Part of a small language model's weights.
Training: 1039M tokens, 7927 steps.
Each number is 200 + 30 x the weight over the matrix's rms, rounded and kept within 0 to 999. Layers, rows and columns count from 0.

# layer 3 MLP down (transposed), 2304x576, rms 0.0446, rows 559-607, columns 504-575
193,214,162,200,197,164,190,256,194,169,222,227,193,175,193,207,211,137,185,202,221,229,185,165,161,175,187,284,206,186,179,146,188,160,180,211,135,212,220,158,196,243,186,263,213,132,220,162,151,196,157,168,208,216,212,174,186,217,201,236,167,257,157,186,217,227,219,139,170,175,181,248
189,214,175,197,207,174,207,220,239,194,142,197,128,179,189,232,185,237,192,235,199,213,213,176,173,218,214,162,230,185,220,175,187,146,214,220,219,217,230,234,137,223,164,214,222,157,239,216,200,212,188,157,211,215,168,234,221,208,172,214,217,211,197,193,236,109,204,218,180,173,182,217
224,177,210,216,208,231,232,213,215,207,206,240,192,204,242,207,199,229,177,167,177,147,174,190,258,180,180,173,228,193,206,217,196,176,197,262,203,209,171,230,209,211,180,167,165,173,169,201,181,194,227,170,215,252,227,230,139,208,229,181,219,210,111,173,164,182,205,243,243,163,193,203
207,163,165,167,208,163,274,203,197,207,177,173,198,214,196,199,253,250,158,124,192,178,229,215,230,204,176,191,250,226,270,218,203,152,230,172,226,221,171,242,193,192,212,239,199,177,154,132,221,174,145,161,233,248,143,239,148,253,252,186,204,246,235,272,192,241,172,241,214,208,183,199
195,181,194,166,171,163,184,188,282,206,194,199,212,199,171,177,206,195,236,234,171,243,214,197,220,186,202,204,174,174,165,241,272,224,196,178,191,167,235,190,169,179,204,184,258,224,215,243,122,206,243,181,199,241,191,187,244,150,234,184,198,210,207,127,181,190,239,169,197,170,245,146
119,137,222,179,245,188,236,200,174,213,207,256,245,192,197,199,149,212,163,162,220,213,252,190,239,203,210,247,190,223,207,203,170,204,141,206,193,191,164,216,230,210,190,220,202,142,259,194,196,150,204,182,237,242,198,176,131,171,304,219,219,187,139,228,246,185,214,194,147,211,110,223
215,213,156,188,187,152,207,244,143,185,205,157,196,215,222,220,185,203,158,218,195,178,175,148,228,142,110,200,245,222,223,164,251,183,170,200,193,210,201,201,243,196,173,199,127,229,160,136,206,261,189,280,165,199,257,164,178,179,209,185,136,200,227,215,201,217,220,160,169,186,257,187
173,158,193,214,156,227,210,230,158,221,188,177,198,143,128,260,255,223,192,185,148,226,161,197,206,222,205,184,183,214,251,153,178,243,220,194,219,183,175,204,201,190,251,184,131,199,277,220,192,185,207,185,195,216,133,272,150,190,195,174,247,218,227,195,208,208,233,162,196,188,187,138
240,204,217,153,239,206,164,255,212,174,239,159,228,213,204,190,169,163,230,216,170,195,168,189,207,196,218,220,263,218,240,151,177,187,222,138,215,171,197,221,190,214,220,213,184,185,175,174,211,157,221,150,202,167,209,197,244,198,209,211,189,196,187,190,153,217,166,264,224,193,167,213
226,183,155,226,224,219,181,218,192,219,216,242,210,200,218,255,184,178,184,212,169,161,196,227,198,224,217,158,204,205,181,200,214,221,193,228,216,212,195,211,225,222,200,201,186,186,249,200,213,226,207,209,204,210,196,161,234,200,184,198,164,203,239,161,214,213,200,276,205,211,180,181
176,224,208,227,202,183,219,226,167,209,178,177,240,208,175,239,191,253,236,137,247,189,203,211,188,179,162,238,244,205,187,185,188,279,211,180,244,161,207,157,148,180,199,203,156,203,201,209,203,278,219,269,213,191,208,215,203,206,183,185,210,178,153,203,232,262,166,188,170,191,224,147
146,204,215,193,222,181,237,190,228,168,193,226,191,175,212,133,198,236,202,197,163,170,199,208,167,171,195,139,182,208,184,198,175,199,156,172,211,180,222,232,237,186,189,178,198,237,211,248,201,201,173,149,145,170,143,192,157,228,197,203,194,212,222,220,202,199,200,175,209,231,198,192
202,159,207,174,208,169,197,181,146,212,210,195,215,161,189,166,193,192,186,179,158,207,178,190,224,227,208,171,244,227,157,230,197,216,153,189,193,228,231,216,238,188,234,185,185,220,218,228,264,238,223,271,189,214,154,189,216,222,224,173,210,225,171,237,220,222,228,255,154,175,200,202
211,162,153,227,170,218,229,159,259,238,195,255,279,209,202,179,172,223,170,240,210,208,214,250,177,175,188,244,202,201,228,193,190,237,166,201,76,245,145,208,155,225,274,215,172,183,187,265,153,178,188,246,184,169,208,181,164,222,205,183,203,189,178,171,154,213,196,178,179,189,199,151
178,219,129,202,234,173,208,175,169,146,205,212,233,161,247,173,162,230,206,153,155,239,253,218,182,255,218,202,227,214,224,242,173,247,210,200,167,205,226,195,228,182,177,200,173,167,155,183,144,202,203,244,233,177,164,253,218,204,254,198,195,214,231,203,217,267,238,248,212,216,213,207
196,193,184,237,167,163,154,187,231,188,112,187,135,228,201,208,211,216,164,176,204,156,285,230,213,206,163,194,173,155,215,236,147,159,188,193,168,260,184,154,218,206,214,203,146,215,211,180,223,209,206,214,189,160,183,200,205,173,212,172,186,199,208,160,222,183,171,207,146,218,235,199
213,208,225,218,175,196,184,157,195,209,191,220,237,165,166,260,158,255,164,281,175,177,211,189,214,261,234,198,152,234,158,193,130,167,228,211,142,160,204,215,178,176,242,235,120,227,230,223,166,176,241,257,252,181,201,199,220,217,182,204,253,179,250,170,228,100,212,170,220,184,144,175
221,189,181,187,220,237,239,261,127,182,186,264,181,175,201,176,213,209,162,197,190,222,179,204,196,202,165,187,203,205,220,163,223,195,208,144,201,174,262,207,249,178,229,142,218,207,244,238,181,218,222,183,216,204,217,228,287,176,193,200,148,197,196,221,174,185,236,241,212,190,205,206
208,245,226,191,134,222,187,205,194,235,163,203,185,201,226,189,183,161,200,203,184,205,180,163,240,171,222,172,257,215,246,163,229,186,178,196,236,184,209,179,211,197,224,206,139,215,184,173,213,160,192,208,199,232,167,200,206,150,225,214,197,229,218,207,196,213,224,230,189,195,225,245
204,215,194,155,209,152,261,238,208,198,162,238,193,263,290,176,216,217,85,192,213,237,191,175,230,159,161,232,178,187,210,159,222,202,227,137,192,229,150,201,202,199,244,183,176,204,241,248,242,233,139,194,171,182,198,180,203,134,261,204,203,213,153,197,181,178,227,202,142,217,208,179
211,172,196,211,263,187,180,170,246,207,110,203,214,170,198,195,192,184,222,171,196,198,196,206,238,210,144,172,242,242,164,158,203,217,181,270,181,235,173,197,253,200,221,194,209,210,165,193,187,220,266,171,177,238,243,251,196,195,221,198,189,194,173,210,162,206,251,101,202,222,204,230
179,136,205,202,209,233,175,188,208,187,141,205,189,210,244,211,158,202,160,251,192,225,241,140,127,263,199,208,196,219,187,200,175,196,225,222,214,195,160,253,201,195,219,219,177,227,151,170,227,236,189,182,200,201,185,232,245,191,217,233,149,210,152,184,129,194,202,251,155,172,232,255
193,246,153,127,200,230,218,235,229,193,222,227,192,199,235,174,225,216,203,166,199,252,206,172,216,228,230,225,229,263,260,133,194,180,171,132,198,278,122,146,222,172,206,223,205,212,211,160,209,232,231,180,164,165,216,212,205,265,191,194,232,179,196,125,213,197,209,185,196,211,171,219
207,229,178,226,184,210,248,168,242,202,231,197,174,190,230,217,196,175,196,217,275,207,180,219,183,194,183,225,206,198,192,185,225,213,202,203,201,213,211,216,219,227,210,192,164,221,225,238,168,223,153,259,154,198,213,219,247,196,241,171,160,164,239,236,266,204,154,211,214,232,235,150
210,200,243,206,206,223,222,162,265,214,130,226,227,206,213,196,199,204,225,171,235,240,202,254,210,178,200,233,202,228,206,116,167,183,196,230,188,189,196,208,222,265,252,134,220,169,224,225,215,204,214,229,190,203,204,193,210,188,216,203,184,219,231,137,204,156,213,170,223,191,136,121
180,141,183,249,225,155,158,237,221,217,202,223,242,207,222,199,206,192,204,161,180,200,270,153,185,201,223,185,223,189,231,168,219,156,274,242,161,198,177,162,165,167,181,224,165,215,168,163,100,150,199,213,175,208,235,203,223,210,235,253,136,177,202,247,257,215,224,142,170,161,228,176
193,225,198,216,153,206,178,189,228,181,285,157,220,192,184,198,186,161,219,180,146,171,188,218,218,133,176,209,163,132,234,131,230,232,238,193,224,179,156,216,211,166,223,207,186,242,237,206,316,166,197,198,157,189,208,165,191,264,210,198,249,203,196,163,188,197,193,191,224,225,185,238
126,241,197,198,246,226,204,209,193,230,182,198,198,210,163,203,195,176,163,276,193,220,196,235,208,200,179,177,211,189,207,240,244,222,196,160,219,231,132,220,251,209,189,173,190,249,204,164,141,240,243,170,191,253,183,248,212,260,199,179,195,206,256,147,205,200,186,171,204,204,227,197
185,166,221,157,232,213,235,166,186,217,223,125,208,226,167,182,208,162,218,231,147,223,272,168,190,163,216,190,162,163,174,216,173,232,162,211,174,257,184,184,177,180,165,214,205,195,183,236,224,240,241,134,201,191,186,258,201,160,197,257,222,168,188,166,145,288,190,188,152,211,207,224
175,241,188,159,194,238,191,188,164,224,235,245,179,141,217,210,220,211,180,216,215,231,190,192,199,228,215,213,210,212,204,189,203,220,201,175,221,215,240,204,172,198,186,194,232,227,193,191,179,186,206,218,180,189,205,176,206,141,244,205,205,217,230,178,194,157,184,210,235,204,226,218
204,182,184,201,229,183,198,158,207,181,213,146,219,211,227,202,207,179,217,222,190,206,282,206,180,230,222,208,172,199,174,216,246,173,231,176,211,228,201,248,253,222,176,186,156,217,166,190,195,184,171,274,191,169,144,283,260,180,197,226,223,167,244,228,203,193,215,177,163,226,157,146
203,157,147,222,192,204,182,163,185,162,208,183,195,209,209,214,194,167,218,229,182,188,226,195,201,191,217,239,175,165,246,201,188,162,205,191,212,241,219,226,213,149,203,217,241,198,177,164,149,225,243,213,180,229,172,266,184,258,156,216,208,177,206,209,175,200,211,171,196,204,175,227
197,205,185,201,242,248,174,254,108,169,224,196,211,223,239,263,220,212,213,206,206,191,258,196,204,256,181,226,233,163,183,228,193,203,243,175,216,255,193,165,153,203,97,187,189,224,173,221,175,165,212,154,212,218,226,228,209,195,182,182,203,203,209,240,214,221,176,187,194,271,227,235
237,193,209,230,191,206,226,223,176,188,181,232,172,166,195,217,207,135,237,220,211,230,167,179,178,182,188,186,176,233,246,147,169,162,170,211,177,195,200,202,259,218,205,229,206,194,179,206,292,166,197,231,221,220,186,229,206,223,169,235,219,209,209,190,176,189,192,175,231,193,220,191
191,186,212,212,180,197,238,185,208,208,214,208,229,312,204,218,166,217,219,153,183,220,156,217,191,173,237,209,144,218,202,169,206,252,183,200,224,182,230,229,164,205,138,227,181,242,193,205,154,206,183,212,194,205,204,245,165,208,215,246,209,206,234,211,203,184,238,160,180,189,126,203
206,196,254,194,201,255,210,180,211,187,219,136,225,172,210,192,190,213,250,206,231,206,195,174,196,221,211,176,211,182,205,257,216,215,228,188,206,149,202,255,222,260,182,213,244,219,193,195,162,253,225,190,252,184,239,227,189,191,159,201,228,207,199,259,171,191,197,182,182,230,216,180
212,236,253,221,200,165,172,161,190,200,197,138,159,207,164,172,224,214,214,186,228,222,170,228,230,195,219,226,175,172,145,206,198,175,212,261,127,180,221,185,216,145,251,217,168,204,246,200,234,285,245,217,193,245,138,258,200,209,210,244,203,223,163,195,279,236,186,203,211,162,142,210
192,184,223,280,176,228,176,181,293,218,237,204,183,242,166,236,164,212,216,223,118,223,164,227,204,262,182,158,160,261,189,149,191,238,181,150,210,176,175,184,227,217,207,208,194,202,141,191,240,191,201,220,222,214,240,162,212,219,194,158,206,172,225,234,217,183,194,147,214,183,188,261
222,200,200,252,240,262,217,222,175,222,205,172,175,221,247,204,209,164,239,199,203,169,192,198,211,220,224,213,202,195,236,184,266,167,240,174,223,184,209,232,235,215,141,209,197,167,199,180,230,206,189,210,112,219,223,174,229,149,220,189,167,213,230,195,145,166,256,197,150,185,170,212
216,153,248,201,199,226,164,159,213,183,224,236,197,164,188,209,251,219,228,159,199,188,154,227,182,180,203,193,203,208,166,142,178,222,226,198,212,200,180,196,249,144,229,262,205,170,160,205,211,181,206,235,232,182,167,210,190,264,215,216,158,154,175,268,179,184,195,198,240,219,174,195
161,223,166,149,209,206,206,252,149,183,217,248,218,176,207,252,215,165,184,178,154,246,215,164,219,197,227,125,221,162,198,162,130,247,246,221,229,211,183,193,160,199,179,219,198,201,173,254,167,195,213,185,126,262,213,221,229,196,205,201,233,244,164,202,191,186,196,136,251,199,156,201
207,198,143,225,197,225,165,186,181,205,179,197,204,234,173,220,191,242,247,197,197,222,188,187,190,223,182,227,207,228,237,181,255,232,199,221,168,234,229,178,229,199,199,204,192,180,248,168,285,156,210,143,194,173,203,173,201,223,153,231,190,142,171,184,212,267,196,153,250,153,202,129
209,215,204,121,176,198,249,247,217,216,177,244,168,217,193,162,203,231,178,187,185,167,203,226,155,179,167,164,245,175,239,148,197,211,193,217,166,255,175,195,227,177,202,199,229,183,234,197,228,147,187,256,242,234,186,209,249,227,185,189,206,190,210,208,222,142,207,217,216,199,194,194
199,191,215,227,145,179,150,201,210,173,203,168,154,180,236,196,203,166,213,194,172,252,203,250,224,165,247,198,223,222,240,204,220,252,195,218,207,157,138,216,169,152,215,208,179,183,179,163,162,241,238,178,193,197,188,168,182,171,217,213,207,217,215,192,231,228,198,137,175,214,186,224
200,211,190,218,207,225,263,179,194,149,194,167,164,222,167,155,232,222,161,195,243,204,176,173,173,206,187,224,239,173,190,218,173,272,197,228,181,212,218,210,178,223,154,191,212,205,199,173,218,208,166,226,229,170,190,174,181,156,291,211,196,191,227,167,217,188,174,203,200,239,191,188
236,236,236,210,205,177,188,234,130,184,240,232,200,223,220,188,208,186,220,234,207,190,217,230,179,184,211,209,235,143,234,183,182,131,241,200,206,234,206,210,231,208,166,196,220,220,204,206,111,222,185,175,188,185,227,209,167,143,210,183,193,238,262,164,167,177,217,115,230,217,147,163
212,208,215,188,177,173,185,243,242,181,248,204,215,274,200,168,179,188,170,227,193,162,187,193,189,186,235,230,144,218,207,219,235,199,259,183,254,167,207,231,161,194,191,144,155,159,256,212,211,205,149,194,202,206,253,114,183,177,207,179,210,191,202,165,207,175,212,199,190,222,198,155
150,201,188,191,185,184,201,273,220,221,234,232,198,207,201,194,261,137,189,218,173,205,203,173,191,184,260,213,202,144,210,161,207,211,241,238,188,171,170,178,164,174,184,209,213,168,131,147,123,195,200,189,212,192,184,176,172,178,201,233,192,213,180,148,162,164,198,178,207,184,219,216
183,197,197,231,237,213,200,165,218,201,208,197,194,232,198,191,188,202,254,208,197,207,226,177,153,198,188,178,190,207,216,198,212,236,199,249,258,214,220,236,123,211,168,100,172,175,167,170,152,170,199,197,189,226,156,185,190,194,225,229,211,208,207,205,191,222,199,200,190,240,255,165
# layer 3 MLP up, 2304x576, rms 0.035, rows 560-607, columns 504-575
158,191,150,216,147,186,176,221,250,198,185,163,226,205,180,158,237,193,185,177,180,189,192,183,172,199,224,103,180,202,221,162,184,186,225,186,159,144,178,214,189,196,122,190,163,208,174,148,215,206,224,195,170,204,143,189,207,201,127,216,229,223,168,171,245,254,247,228,234,221,163,191
186,218,169,235,214,197,190,228,149,187,232,210,194,179,214,198,197,220,178,236,226,240,181,239,229,196,231,249,199,187,205,200,226,227,245,173,205,213,253,211,210,211,195,201,221,228,249,196,166,247,210,202,195,158,148,207,175,216,159,210,177,176,186,227,263,208,199,191,194,216,201,213
230,211,177,221,224,210,209,188,185,234,244,205,210,230,183,207,188,174,206,233,165,240,209,238,213,248,223,154,191,213,195,192,232,212,216,150,183,173,191,214,232,112,183,143,200,184,245,156,208,164,222,237,177,223,191,137,203,156,188,221,181,186,212,255,247,301,232,163,183,217,195,194
255,187,192,195,127,187,207,196,202,123,207,234,253,254,174,210,243,193,217,204,212,261,212,209,161,197,187,193,211,126,261,165,198,191,245,178,236,157,211,222,192,185,178,160,172,186,208,207,246,214,171,233,231,180,268,213,186,180,229,181,222,198,216,177,224,201,187,199,223,193,203,213
158,209,198,202,188,215,174,197,192,225,222,139,241,161,212,173,232,190,178,192,195,211,190,256,174,209,162,170,185,194,195,223,199,199,207,250,239,201,192,218,252,201,172,168,171,174,200,187,166,158,184,195,319,178,224,180,145,177,189,198,178,222,136,232,185,213,183,214,200,186,181,193
182,208,263,230,218,251,189,178,190,175,205,169,183,151,209,164,180,163,223,233,176,238,209,189,197,216,168,218,169,202,237,175,178,143,223,174,219,194,209,188,188,142,177,221,212,154,202,234,201,228,150,187,164,152,189,183,175,190,159,228,171,194,229,173,233,196,210,168,139,209,121,238
235,245,192,228,133,196,237,157,183,163,176,164,193,160,231,201,182,170,189,219,175,233,170,190,165,193,197,199,210,256,199,225,220,227,169,162,225,146,266,226,212,146,184,195,211,224,187,213,210,199,185,191,201,228,237,162,130,212,201,189,253,260,195,200,214,210,270,159,177,199,233,138
171,226,178,216,175,251,212,201,197,204,211,190,240,200,215,209,197,202,207,200,204,157,247,182,248,207,208,194,193,140,193,214,206,172,185,183,195,184,212,179,212,245,153,196,203,149,190,211,196,215,167,169,183,209,182,241,198,201,211,208,212,248,206,152,218,157,200,219,216,182,183,203
202,146,195,232,177,229,203,218,215,220,246,180,178,171,203,291,232,226,174,194,240,240,178,175,231,260,231,229,223,234,229,186,136,216,204,176,167,213,234,246,229,208,156,236,219,187,191,210,192,207,181,188,216,186,178,211,190,191,252,183,214,236,222,230,206,212,200,211,185,208,181,222
244,178,287,238,189,187,152,189,176,166,197,172,244,109,240,227,179,213,209,241,199,252,230,228,166,230,198,203,193,219,186,172,226,239,162,194,181,207,205,223,180,232,180,188,198,203,150,154,197,167,221,182,195,160,118,224,187,199,189,225,95,192,239,210,202,233,205,227,186,199,151,264
233,192,226,226,176,205,199,198,182,200,238,172,205,183,177,200,231,168,145,267,212,192,231,193,174,190,192,214,166,226,184,217,184,170,260,198,216,205,262,214,212,208,179,236,233,179,211,179,210,153,191,268,191,161,192,199,197,213,175,162,214,206,217,219,177,199,230,207,164,153,183,184
184,213,161,224,186,206,198,179,204,223,196,215,196,183,252,200,188,177,185,195,183,243,184,175,242,206,139,206,141,207,201,168,161,210,256,200,194,183,166,256,208,214,141,139,238,186,191,201,230,233,193,197,220,219,199,173,244,185,217,189,209,231,180,160,218,213,213,261,201,168,226,221
166,170,169,246,235,157,232,199,202,150,221,208,231,174,192,256,192,188,222,234,222,209,222,184,243,216,208,142,185,164,176,220,143,215,151,225,200,205,235,242,207,216,178,218,214,184,188,227,145,123,194,207,242,152,218,214,209,222,151,172,187,247,179,160,213,194,244,171,181,205,249,191
274,183,200,189,138,224,209,150,140,224,228,163,203,257,211,217,270,207,227,207,198,162,163,246,202,282,210,174,184,163,183,222,225,162,201,184,227,145,141,180,253,180,217,190,241,216,201,154,179,199,140,199,228,117,181,242,214,208,154,197,170,196,191,228,182,204,212,267,188,182,164,215
161,144,175,211,205,229,167,145,218,198,230,205,195,160,177,202,250,192,216,190,167,190,203,192,198,181,264,202,232,164,224,208,202,200,208,178,171,202,168,206,234,179,192,159,159,267,191,212,188,180,209,210,197,192,214,248,186,235,175,192,157,194,192,236,199,297,181,180,177,161,161,211
235,187,226,259,149,191,141,208,169,213,209,235,227,168,215,200,216,235,267,170,201,189,211,187,179,215,141,206,262,235,146,221,174,197,221,218,238,195,170,227,209,214,175,141,194,215,218,250,118,199,206,193,233,149,201,279,204,263,119,222,196,249,174,218,284,215,152,185,164,203,243,222
188,219,237,259,185,178,165,164,151,207,176,210,255,164,230,191,176,231,167,232,205,241,203,238,178,200,179,234,215,202,210,194,165,238,229,171,227,216,283,199,211,166,170,158,194,183,233,172,160,216,209,233,172,186,161,223,237,167,186,212,242,214,161,174,247,197,149,188,168,235,141,207
154,170,212,169,174,183,185,179,163,177,191,195,240,234,218,170,179,173,212,219,147,191,231,214,201,229,265,154,224,200,164,198,181,208,196,191,195,220,223,167,185,200,202,154,216,196,196,179,189,176,161,155,145,213,186,240,161,213,239,218,217,117,271,150,188,177,198,193,222,206,166,167
168,217,174,177,199,202,204,178,188,168,241,170,175,183,192,203,194,129,188,203,168,216,189,213,203,194,195,189,180,172,150,223,169,192,217,193,207,195,187,220,205,159,128,156,222,233,177,162,197,208,181,210,178,174,196,191,197,244,204,221,215,179,239,224,257,265,227,179,257,183,216,214
227,183,179,206,181,149,187,180,222,174,238,184,175,88,222,204,201,157,194,230,203,191,197,178,142,187,212,200,189,194,252,232,63,212,195,144,192,217,180,143,218,213,164,265,241,161,234,218,205,176,200,190,213,215,162,216,192,168,167,194,229,188,189,158,204,242,193,240,177,200,174,230
169,152,164,171,223,219,186,182,177,202,220,222,259,103,222,240,177,210,214,196,237,164,196,164,235,171,233,222,235,220,206,200,128,208,202,171,216,226,205,213,174,205,192,191,194,184,227,175,190,238,148,236,171,144,159,210,213,229,199,197,204,183,240,184,158,184,207,201,187,157,192,216
164,129,213,176,201,193,213,190,147,126,240,177,224,170,155,171,220,218,258,289,177,185,226,201,176,173,213,203,202,238,192,207,170,182,173,203,205,229,144,213,212,196,215,247,152,167,205,195,207,159,185,256,185,191,177,161,171,217,140,207,186,193,167,169,243,247,207,217,201,183,163,239
237,212,198,193,207,168,197,141,250,169,216,179,200,199,219,222,168,214,178,223,195,176,222,169,214,155,222,141,200,286,208,189,226,216,240,227,170,220,214,188,202,196,183,234,231,200,162,211,236,212,229,192,212,174,204,197,147,200,165,180,221,240,227,202,186,248,230,228,184,166,187,196
221,156,216,170,224,195,161,182,220,214,223,193,239,179,198,200,184,150,222,192,178,142,226,175,170,142,247,181,251,174,207,273,195,258,200,226,240,254,224,218,225,227,176,203,217,188,220,170,202,207,211,191,237,149,171,220,235,192,204,196,199,188,174,234,208,228,157,183,160,214,200,232
206,206,223,188,220,211,173,212,168,177,227,214,190,179,215,153,168,138,175,153,203,206,185,152,247,144,154,175,171,175,218,233,182,183,176,169,196,163,223,245,197,189,266,143,175,224,260,208,130,184,208,262,242,185,198,191,122,182,206,255,211,220,141,187,197,183,192,147,154,173,195,233
151,213,242,172,227,256,168,212,166,186,178,199,244,232,170,179,221,188,210,266,180,282,203,249,209,191,164,172,154,192,180,173,233,203,186,167,225,142,201,217,241,167,200,172,173,230,221,153,171,219,226,233,144,147,175,200,223,235,221,163,188,176,259,196,151,241,210,204,189,159,164,241
209,173,218,212,202,208,209,168,212,228,245,206,241,139,212,215,222,183,182,187,168,246,194,205,212,190,199,182,206,170,153,204,209,223,201,222,182,170,237,183,290,184,156,198,204,226,189,189,195,217,179,199,196,207,122,222,210,221,168,240,150,244,230,220,186,178,244,203,151,237,223,153
229,224,209,222,174,212,204,207,168,209,183,219,224,234,183,206,189,223,205,174,233,151,142,251,183,236,185,193,224,221,218,210,186,188,231,217,198,169,213,188,200,229,190,125,178,235,224,172,207,194,178,205,210,194,238,209,175,197,168,215,140,259,238,185,212,173,192,194,225,229,194,221
190,255,191,181,197,163,226,141,203,224,173,251,189,208,228,156,211,197,256,230,238,215,183,185,207,194,187,159,167,195,142,204,224,194,245,234,263,220,161,231,204,179,204,191,202,221,247,190,230,199,192,160,204,207,226,194,170,172,187,195,200,188,194,228,175,179,211,242,158,204,168,167
189,184,201,205,205,256,159,190,170,192,206,193,206,223,218,228,176,228,230,222,239,285,204,238,210,153,162,161,201,240,198,204,265,192,163,203,206,209,200,209,214,216,215,209,180,224,198,219,178,264,166,225,214,155,180,180,172,216,214,197,205,186,157,132,205,270,206,219,203,199,161,189
193,212,202,251,202,162,165,192,183,224,221,206,206,201,207,219,193,204,201,178,179,240,176,217,176,233,168,154,181,170,189,162,196,186,207,190,195,176,216,210,248,197,169,164,196,244,213,220,211,175,185,188,281,164,189,212,225,210,228,214,158,235,157,199,187,209,168,218,183,207,181,188
170,274,189,213,214,196,162,228,176,181,217,169,218,204,206,192,163,217,168,205,188,293,180,210,212,169,241,205,238,195,205,169,221,215,207,198,231,181,246,170,247,238,155,218,164,167,208,212,207,138,187,186,240,237,174,234,222,192,194,214,224,213,228,197,208,222,188,158,173,207,198,223
213,173,179,243,191,198,229,208,204,181,232,191,266,193,210,195,195,200,214,203,177,200,138,200,177,162,135,140,218,241,202,179,198,233,207,204,271,185,208,207,172,231,198,174,247,199,223,203,234,191,158,197,237,186,169,201,176,202,135,171,217,270,210,172,177,177,186,178,217,137,186,215
254,199,168,246,197,203,231,172,204,212,174,252,199,279,213,191,212,214,184,151,186,193,197,259,224,190,246,191,188,215,166,172,231,141,178,206,198,197,214,211,207,226,178,204,166,181,260,204,230,216,185,157,168,208,185,214,168,229,218,184,188,210,217,198,212,152,235,143,197,199,151,248
226,233,158,234,145,179,132,155,219,203,208,167,232,238,192,196,200,251,212,184,161,139,155,282,199,138,196,203,151,190,171,161,204,159,262,184,219,172,195,158,199,143,169,258,187,201,189,158,207,197,217,215,234,193,247,184,209,225,249,215,204,197,206,174,201,233,187,230,161,172,182,236
173,192,179,211,182,221,177,218,212,186,214,164,243,174,165,139,173,168,252,211,205,177,146,223,150,225,218,193,194,243,222,226,232,209,152,214,200,193,210,209,207,126,200,244,201,216,149,177,175,208,157,191,235,229,188,174,178,205,208,178,233,227,176,148,184,234,191,139,206,164,173,245
186,204,220,172,230,172,184,219,177,163,252,186,182,162,250,187,177,190,194,200,171,178,197,229,206,170,189,207,153,153,192,197,207,161,234,236,213,215,154,242,234,67,186,167,165,268,241,118,201,201,196,231,218,199,212,241,158,184,201,195,186,245,150,186,218,242,166,185,203,210,218,157
218,194,165,159,195,205,157,136,219,177,202,181,156,192,184,245,252,206,212,217,211,195,182,242,226,145,207,207,144,186,168,243,172,175,176,240,142,211,203,206,158,192,244,156,203,256,219,177,134,143,232,171,193,169,215,209,159,164,198,219,179,180,211,221,196,235,201,210,126,201,206,227
228,242,210,211,154,194,162,209,191,182,199,222,144,187,180,219,240,214,238,164,143,251,123,187,221,233,159,154,236,217,215,244,231,160,167,152,207,200,181,219,250,154,191,239,183,138,189,212,171,221,149,239,250,189,163,177,180,238,88,242,150,212,186,181,193,215,232,182,194,165,256,196
208,228,122,212,150,190,186,199,209,212,274,221,287,190,233,220,205,180,198,173,192,229,204,207,265,235,180,199,218,197,233,200,183,197,177,160,166,207,234,231,187,187,119,240,203,243,206,204,185,175,169,142,176,215,188,252,200,189,198,259,208,225,181,203,245,219,197,192,195,208,153,224
187,203,206,216,147,191,175,222,206,205,256,238,246,205,252,189,218,225,202,243,212,197,166,245,204,191,216,161,178,168,192,187,184,207,182,153,206,154,198,206,196,218,169,208,206,172,170,205,222,199,189,187,285,133,169,194,210,181,218,171,237,240,187,193,226,190,241,236,161,237,175,196
221,241,133,217,177,235,174,210,180,187,216,248,232,225,172,179,239,225,192,178,182,187,232,181,220,204,178,200,240,204,140,216,207,193,192,214,183,175,265,217,245,161,179,217,198,217,196,260,201,171,181,131,219,209,237,238,165,190,231,227,205,223,214,179,217,198,201,192,184,197,183,253
140,243,227,185,207,168,130,184,238,125,220,229,265,190,182,222,210,138,171,185,220,199,192,196,212,169,220,200,231,204,161,208,171,183,193,194,217,227,181,201,182,197,175,225,205,155,233,184,206,113,198,229,150,212,167,217,218,216,171,200,215,214,227,224,220,261,236,213,189,157,256,192
181,279,182,189,185,158,212,203,180,203,173,173,261,190,210,178,216,166,226,189,166,167,186,199,210,212,148,201,225,198,184,178,202,192,170,157,221,234,200,179,222,234,198,199,206,202,253,209,176,223,208,183,147,160,194,162,213,166,234,218,173,202,212,192,182,181,190,182,213,149,203,191
198,171,173,228,194,202,217,203,156,163,231,197,228,158,198,263,145,192,204,173,167,199,216,187,261,182,223,210,183,206,165,187,168,199,186,181,194,191,203,209,182,161,209,206,193,201,203,202,178,172,130,234,207,220,187,202,275,229,140,207,192,206,211,189,188,212,210,182,215,173,139,204
247,182,189,152,230,121,216,163,189,180,194,223,258,204,208,286,209,172,187,235,244,233,191,179,182,167,201,185,247,248,175,160,172,148,176,153,204,194,229,218,212,203,166,174,173,163,265,228,203,191,208,221,236,174,248,230,160,225,222,219,205,160,189,243,231,237,184,235,165,213,192,199
178,195,156,171,216,181,123,120,177,191,214,198,214,197,191,201,254,166,202,219,183,197,179,213,226,221,251,191,201,161,176,172,189,151,252,191,197,192,213,243,212,193,160,170,214,223,231,166,169,173,202,194,236,190,164,221,210,210,246,222,183,185,212,189,233,225,178,170,253,217,149,234
166,215,209,227,243,232,230,166,183,165,181,229,216,189,205,246,209,235,210,241,166,199,163,182,169,215,190,212,260,178,212,239,167,210,196,212,272,178,224,201,192,225,147,146,189,226,226,173,174,220,196,181,175,218,165,194,230,224,222,261,201,198,221,172,221,211,179,277,206,216,206,172